Part of a small language model's weights: a variant of Adam for these matrices.
Each number is 500 + 50 x the weight over its row's rms, rounded and kept within 0 to 999. Layers, rows and columns count from 0. Numbers have three digits each. The size before them is the row's rms in percent of the matrix's.

# layer 2 MLP down (transposed), 1024x256, rms 0.0625, rows 473-506, columns 0-63
087:544514553552453442502420425511398445500520379413507513542538568504527614524457458429465439521494506491546519487460516409513498399502416503474549448459474503486529532533544466635523528492449416
094:417453528564509508526476534469510587453540532498503526530480502490469521472573489572477443529440457506517500548501574596581593510539506516455445536518487503412440501601450537460550457514557504
076:537520513557507467569469459466550596510482474554435555478449446466493452555540522503550452427539474522471444437498443564476550494483578523496498544543573512477511538568482610552559503531489411
102:513471517463544455413504453500517441567423481566426518412446515492421511435600564529510412529447514474466472526481476516398491447473516548487491458529365481520476574500428501544540473476468494
126:500527452512486550526496511483467548572547561498508518479562479523411480489535506469495555478484516553525450467480487535482479439424507436526388489510531509472516555424468514566526511531489477
093:496495455544467376538487509452533414478518561507505549469489414487453429519573457413512495533582476487547476494455479486509552493525532497494582485487549511501511483438458559596410597447596532
121:583479465506470446439471470477627482522512526548510454568517524591436486511496462453534540524494526449503448514511478426430507437440544529449580502466585506532552500536572421419564532470493504
117:472501554555468573540528493482512393447555452459510498522451450464548532529534471534483560492570601499470496434415440508531413498479525471565553553513513405521510455511488550440508421517569511
094:451565493550475558559510519516475533470517429516485489444541518491507499489442514488600556540568543556403505542561494458528484543430530482515449506509388485445394499477520473560548479452582470
116:498539454429495513528503524463492470558547544448570516427508551415435525519511512459594469552411443514489389489455499505400481506533401549536512498576482490512527486483470425580496410493474570
104:433515508495470487433537547471510564414483541542504457465524485442573446462514536488598546513567589459473550489460479462567410600584462510495432487521516526466506548475546494484429519537484493
125:502571475427491552493447386598510479549555564440440502440569543513449485548453456500602552512363466520515518545559533595521433414582537567490540571478512495519552489566584516534523561494433529
080:593468418497495474450485527483509481463534490535432473447545437508498401470525458486470463515539622482491569482509418451532462486507532506514533477456485465481433490512510484518481573498465446
086:514530495467471538446497576559521544520605517590423506491573436487428477501505505586467456574506458529535631413462524427412521517394505471499567501512500425427499534523485559538466533527437454
102:449505512438489470483504505447511502547552485608446501453544552543449523521427498485514493464495484512473484508554482472433546522320489579436537501398432480577499490476554480483491492457529547
098:429481470522556534448495481461481470419545491688538538578483601473498536461511439447500482499489570551433519509469483509507493513582549477496532548494465488483519509520534478510515557522522543
088:581471500491594543445450447544511513553491469463509596499491549583472460529467460566490550665466554456394585479454428473532483416557422451501510435390529532453542458549482510416521519484474562
084:514499444490547549512454509489456457476528579618556465489496493513497610532532514511570535500493597427362535537473536534485501534530491513530494516462537560531477527509472426552499474551559451
078:504489510516467460484464632569617464517521413510472491518552420528563581476463440582527528459422509386546452481434573574499456483509512456535490476548499601501518569524523473422486471503429478
104:528518515501517490505427497492480486536522454695525515520463519430528557503516471477497497518530526450488493528560494548466540499457512454512487472527505527530508475469504492501512529508497474
083:483498466481543437469547516525496474603546541570548537511456524507526508513464540464428455417522520473584511473517600493530401506538586514506551466512493480541510509535518489480423462530500484
086:447507469509438570488529514566506499457559410548472500504478516526507440464542500487508584490492514538465439620493404483544439518392635480485485471491421476477537503533474459597549471563499551
126:528494525471394483512579520478554573487498569515504483479538448540532529476487520509516562438577522496586495524534514543521471405502451424492503453441447469484493474547528460498493562525507488
113:545470524545475462517471517506468456535411485399546466537569560530496438534502587433515504499528502518462466510443499528600503539513460526520439443509493615498431486466544458507495511508478574
087:421494503499542488459484467464479412495499478541549467516515386467436516476515480449452525602522547483608459484536578524532485510539572600536482472483551462530453484542460473476492488461501574
070:435551436552520550599563491421554476428533521571516543560502463482540550561518541519465574469513637556516452435476490452590521526492526510454492496625511509503442460490519497565546533466515464
117:454518483510490458551540514515504522539447505229470506505497504537510429482489474563429493470485513472511538462481452489500430473516478541519506485541493547495493546581468463524551530463552513
124:551489436556502480464496578535541511452452545612501507455404445534482565495493464597504504518566499467477517419454586445512532447505480465447527530528545474481477508514495479435516562511529545
109:600499432546486482454550584472452494503504500471569484389539585480459474448423499489443462541508438503525494505489433476546567529506538499487422428459414536465515498556534510498471403436478553
112:438400438432579467478429529494490427563475490575455510493491505492514555546477508503521611468402490479565473491561510508495443385534536531499469521543475517559460509518471434492522451439486601
073:467443539436553470448503487560487477498528492620497455503516446437542483436540526542489522498558508541518573448523590400462486469462453521484544505473531502558476468501451488463490466441469514
090:461522445531541509487382495590521495553526452583451535529477392543467466528515412428516457555486500501473474567495502558473508462546502496531550520485514467535530532473498542538516515482536487
098:541501370530479512475459555557571591628558513461501528479466576502432514522482522511473510514559466573535432511540543403398541481557510504595506438521421497510598523504503509558529530482475484
112:417467516459548513552526443463515433477553559547501540549595521452506464519473489594527470380492499458494506594594550596494528465453505476522605566453581447492508427506569470497450539531499543
# layer 2 MLP gate, 1024x256, rms 0.0672, rows 474-506, columns 0-63
090:480597568531538516417485545540537618434541522501454453457528476556347566461555457493515522486561491453618528529552505464505543468436436481609469468551428469586436529457464492458430537549558427
068:388494537386434497487461502570498451532456457504513488550533534427505569482447529546437599480506542458519541471411459495488430423456440599518441465427501546494471545559460523448542476511518494
101:513472419454470459505508609541507451511467441527429525450441509502532486432540474442555475457584442496415556483544566475413515595422488445448521488549499526436550543530644560516506455500469520
144:500525423476517541516535549450451473527490591594578550499575525522488462427548514406431496424454518518501381445495525469477531444452483424475449498455525521466497462468516472512511513501519503
092:431443534481474423442496556528495422463544473445455491502591465509474498572513430518513413467524555396477514525471593448498483495453489355501476544534494531524418555435469483557509526563551583
118:492517475525448466404442492487440474539424463508506494509485497496511502499577539515523445506578475515508512387499607488469510565519500478485420491474558538510572499373466568499443431396559505
117:377554536553526517445509598432536663500453477531409453484538602527319448489392536521508431522578515507491382573494522499460502509448538510437427569492587570584455486499502453472510510488491508
093:512450611572349407426496588463475521566470534493581569478507578513581474524536488512479409473543393491588483433533533449487462563460479486591510481422500496485500487500491537602432496457488577
116:452432536469549499561516529490587487488529470524489523479466468467624492532562485509506581626480542503486532415496507599496465485475550548435516462459482565412537442601474537549440522499532498
103:509499515527537549507570541473549529535630429513473449450532519454416476490539439456486529508478424459447538614443551458461537452510507595442487468573568492512599522489547546554599503380462409
125:518522531420541540466509473528468520569526565497469458475596472481568466544417614535583490473495467558402508603526563476545451456474503531536574498435451451544434542430566510576505492456433452
077:467549565570602438546481437429487487486473530487597468513506565467533362412483448456442527456495572354508597525475416404439453497469495441522549399560456495461417468554484464525519469516516625
084:560520538422463542507444451504509531544586520510424518530545454473483520496480487546555540471562479492465573548434519452492532466502553493462460437494462394564486534516539530500527545663445424
112:510559491443550568446480542517508463479506458539569536577504579532462461509522501528571529528572543495562527515581509447483507446523475447521494522480506487445451428469535399434505486534498468
101:477424436433502444471476482525461589471485597447460520517472477508463551481453457525502454575450531456560467543573507442527448509535518457448489511368480474524501498431420542536507449582509526
086:473491497503458467521446454568508459464511519475466491539563481528554512461507507487574633366526495527568573394471460517442535544492608420524508553557452506552468543561531506455504474577443500
083:464485507432472484507496561527504491582517556464497423489489393486448476527472501464514545573516553463445616443472433413467558444520519489500521503490531531511481568503443492559552528503546449
074:470483489533420500521560532513547551554545506475546490459438488564538562433472421503503509535487541561575468565435445514595440494482413431355507548538560478607567535369461528560499449439539482
096:561571528575489452593459495510467501502527474519377539540498530499438616540570573558473482506514438526479534501505523505467547458443525434523449444483436471558508513485550540585507490496525488
081:444473441395472478468502470542466510467518515449477438543533557548522427574536550441491490467446477542553515431475398504492530476495481506542496444409409481539493516455507469508437446532422503
083:436445626339536423471505510561626445479532473506550498514603566510545515556443460471436448462446467494571493571550454478516502514450551455512524458480502552529485524531448523592463526495412528
126:620485476626480453517488543515474466479553534522542569553491468493527452389497505449582572548498560515515568490530532601466562525497464513528522479501472583535612548484457416473542511467559467
111:561526487498475542449520530418544520518482520525583543481523509529509540432537489446432442545465444461441474469527562512482337423546549417402457406581499457525474473490540554526520425474534628
081:510474514553587457490487409622463550537530422502495538446496475568406584469462476498471422558540422452499463519506435507550556484485542424417462474510540541367545454605473489463483476588530480
070:473501497498590538451501429536511465525509521482515468552502539548447486539530517403504489672512555512626528468442477417435481398479517494528511497515466471516600530504480451524513469339460457
114:559508548428404503463433515507428558480618598522510536514481469484531593539548532460535484503548465558553452526554596472492539508537605526463525506506484451592424453421509476461440453495503531
124:573421533549504622507479504520597509482421479500503540453510488541421446366562523530430493557458461548389371417522529588487415571465503519427428556529453547491564408396602462463485484502537489
106:518529560399522468531550505486489501486493526504532490539513524448462414446457482473439478520453496502583504428409512523440459501513478473511470421508514508530383458568523518546550509532434577
110:535624507527409475537496484496526514509561497479475451470469441509537559480518462497445423631559450514610452603477467465593493448560575611464501484568448548490537522492533447571506571526461432
069:553484578603477586482476524551453506449428447516450496459506458539412526574432445514443467517481579468516477541506452462517457503524588518496498485648427458618482511470554513552441511542362488
090:452479482520500567482622362542528473524451540503530475427359495518478612501563550574500592504464550459586525410490490452466571520443518451530542465478489490497636474486420531501502454439539460
095:506489445577454521510483516512528519525559517482525540501412474432539484502417539527426534516597500505536497456463582461498552530445617507561517431584472519470585466488532539517509481446521462
108:498523479581491474485467411507517488551470514463545501449529460547528521505531508498492509525557447558532414419406510550507487445452518539539565532406457498430555488592514476372486492583474513
# layer 2 MLP up, 1024x256, rms 0.0651, rows 474-506, columns 0-63
096:506524428601432583494508471426615523464476516483457561540455551464462466525533464486479478556510508546568506580460379485481507473509513514532413495556579488498390410527486545489477452455460550
074:541524465514529453591585640421559467514537516473501517516511551591531509555512634485482505544510490462430474509465466536475508524516557485520469388484499549538502466504482489499421539470508511
100:452540483577523534386548503575529499526530465492402485434492513540449594526557466468533409511513495488612546583588463363526609443490500420553548467507501554565454532470480493476549491511461550
145:515435553469491419446474452544525482443448399438429472537471480479563532551434497549509470573508479464503589526473464498544501574564476545484583499519490515529506475541489519441517467495516525
090:565438474568455448488479525535503471436548454496430545496537377568595456498518476566545513490480372493512531496497539541530614507454459444462532532433513474527533516516438455506529591502509454
115:591508503467518611512490538505530536511444441508519426454511518506439507513486519504459413492518506559386358470679507542470482487571594536512500535542538543418496451532556416534541529447474539
119:553483506545477498522542491577495437485505489503482552554314497467553546430579473454471578513499431489465518389430509543478461539465514463462494490571543504511518486572392509455542491528529452
093:483528516515463498602436425504525467517470450532354473479574435422533500500519389477587486457523513429454446501531488503565419486457470449521499478493454533473518469477527511443501468539512487
118:630554458494472637511440494470568509478564517469488464456487473456481508503629446505501485509473579590489399482502515492485504509481462525642463514500527443523562459421431542583496543551544499
102:553589477532413498501475457539407473515530471506591457473638506509466512494527439508433484489520537450504579577416418500520438462497423372483443417620428442627374506478584538586535504520526483
126:504441551481556477509577494584509526419579573495478541489483530455570493600392547575546579501515538529443403517566476493519535523479538551512449535452544521515440505508457562456556431537509496
080:487542545439596483541470444421443496471433558498556476455483543422508492509518471540445515622550512477446487442559529424544527424557568481557496487570419474549460486600496545545479411521551540
084:507532517551542477474417532469510443515523457481412488417574473513495547523578507504474449463423517562489585454457385370511370486553444471514482518512473502615489500540424420469527534394479449
111:459488543568488535577492502541536511581434528515551603478433635436454457504507565520469495598537504466537458460492501547474463418511575451485455439575509601443498495518521411481598544464463545
103:503471447444510447406427523546433483498447632482445566515507466579444547430476497514523468507448514469544479542531516462556463536530487452506482536415462506603518561484449602489536393545516487
086:503479477469526514497525523558530568565505533478505457527444465467494475483398541512434508502445623451498577499464385351486484451486542510457543564536574576469551519452523527445555542519467513
082:490516420412459505531525599482515473561433553474540486501539385511491406544533460490598577585475472453431586423462494492498426542549480539528558491522545564452482562509460445590553542466523441
074:462448626515518489484566540484456537497412406523482479471507446539529530452533527515540456488507530500449400485526565557469457556425554385517445467449477512460559508510514557518505473538524493
101:595556532516521482518458472588427522528540421520414567574450443508459586486527585565467481490505412489387471464515527487543516563425553464472468448458422512534468505467585513577451444520546513
080:349438491399513486584465488528461551426477553478497470532527484519581487594510532544627492577431490448467480525467471572537493473531461512480498497521447521484547583425485513522561454586510455
084:418454526531615561602471502502529451479544408534577486439544570434535481546499437486539528538471530447393606545529559521468454506471534406473493487520509486508493541470469470484557528560510475
125:462544493520424533502475507464516484516503490471541523482581554474480529444430366513501448431530590473539477540463469524486402475472470481627472460484499495536444526447456457442521449628571499
112:462435517413434443516544589491494522528436521489476514540503451494543559527543460476498518533545593470455506516439683509531522599444513552497569476505430626515377459474578422545535589554465487
082:477470493445616525513517554555542478532473494533580486672450514575502529474565516528465509527475511445451524533560543482535463560515534469459543472472539571462555535520503467488456432517547479
069:447523528460570458557479461510556576514561513509466538470515515528379504453504573493501471534474576463555516602469455552525425457540498629516543568493541527488394471619444420519511460491473546
120:435513433561576495521569506509550475515391447479526452513542557503453393437462451529502516494484512487471546500463433535517498489460438491533473480535516545403587553542497528551561546485549463
126:455457477555585524576512488489442527459488517493538488506445508506487563513486522564442532489433554512388427480450525509444381492485506570524549567541531510410579450532492440432523561594500453
106:420468602509484544472512380479541427555527519495507539585446469474591527595492468449522478488488551435543534595416487536478477495494451581455578578529472503509478465411423421474569542599501443
110:438480514432572562501474495495493401541520469491549566463500529550561478565510443511411331534481569334596463497489521570542420493516520487478534549563541511429514560580495509569560477496561473
074:540484551443473529578456576459422569411427487544525464537508539519528533527486443474382547531526615483472534509472435475517373525536508558523474613620436445540518472406510511574418488635435553
089:593500503475489539562545438453547525488505563549615508520386526565416588473583479490437578527485531514542417434525527522494466535556441498460579479462518478531531402394492435526477478484510555
097:466487552481544514489486618555448591536494446445481434473536487617470574464488516556569449399409534453578532537583458413491478482501506427480456509499568490505489500562451489572399492507539550
104:588502490539503551506428464500462519533495473504433555435614525609514452447546472440510506454580437463505540503496528604502510431473585434516552482529532416495563516474484427490470480493534469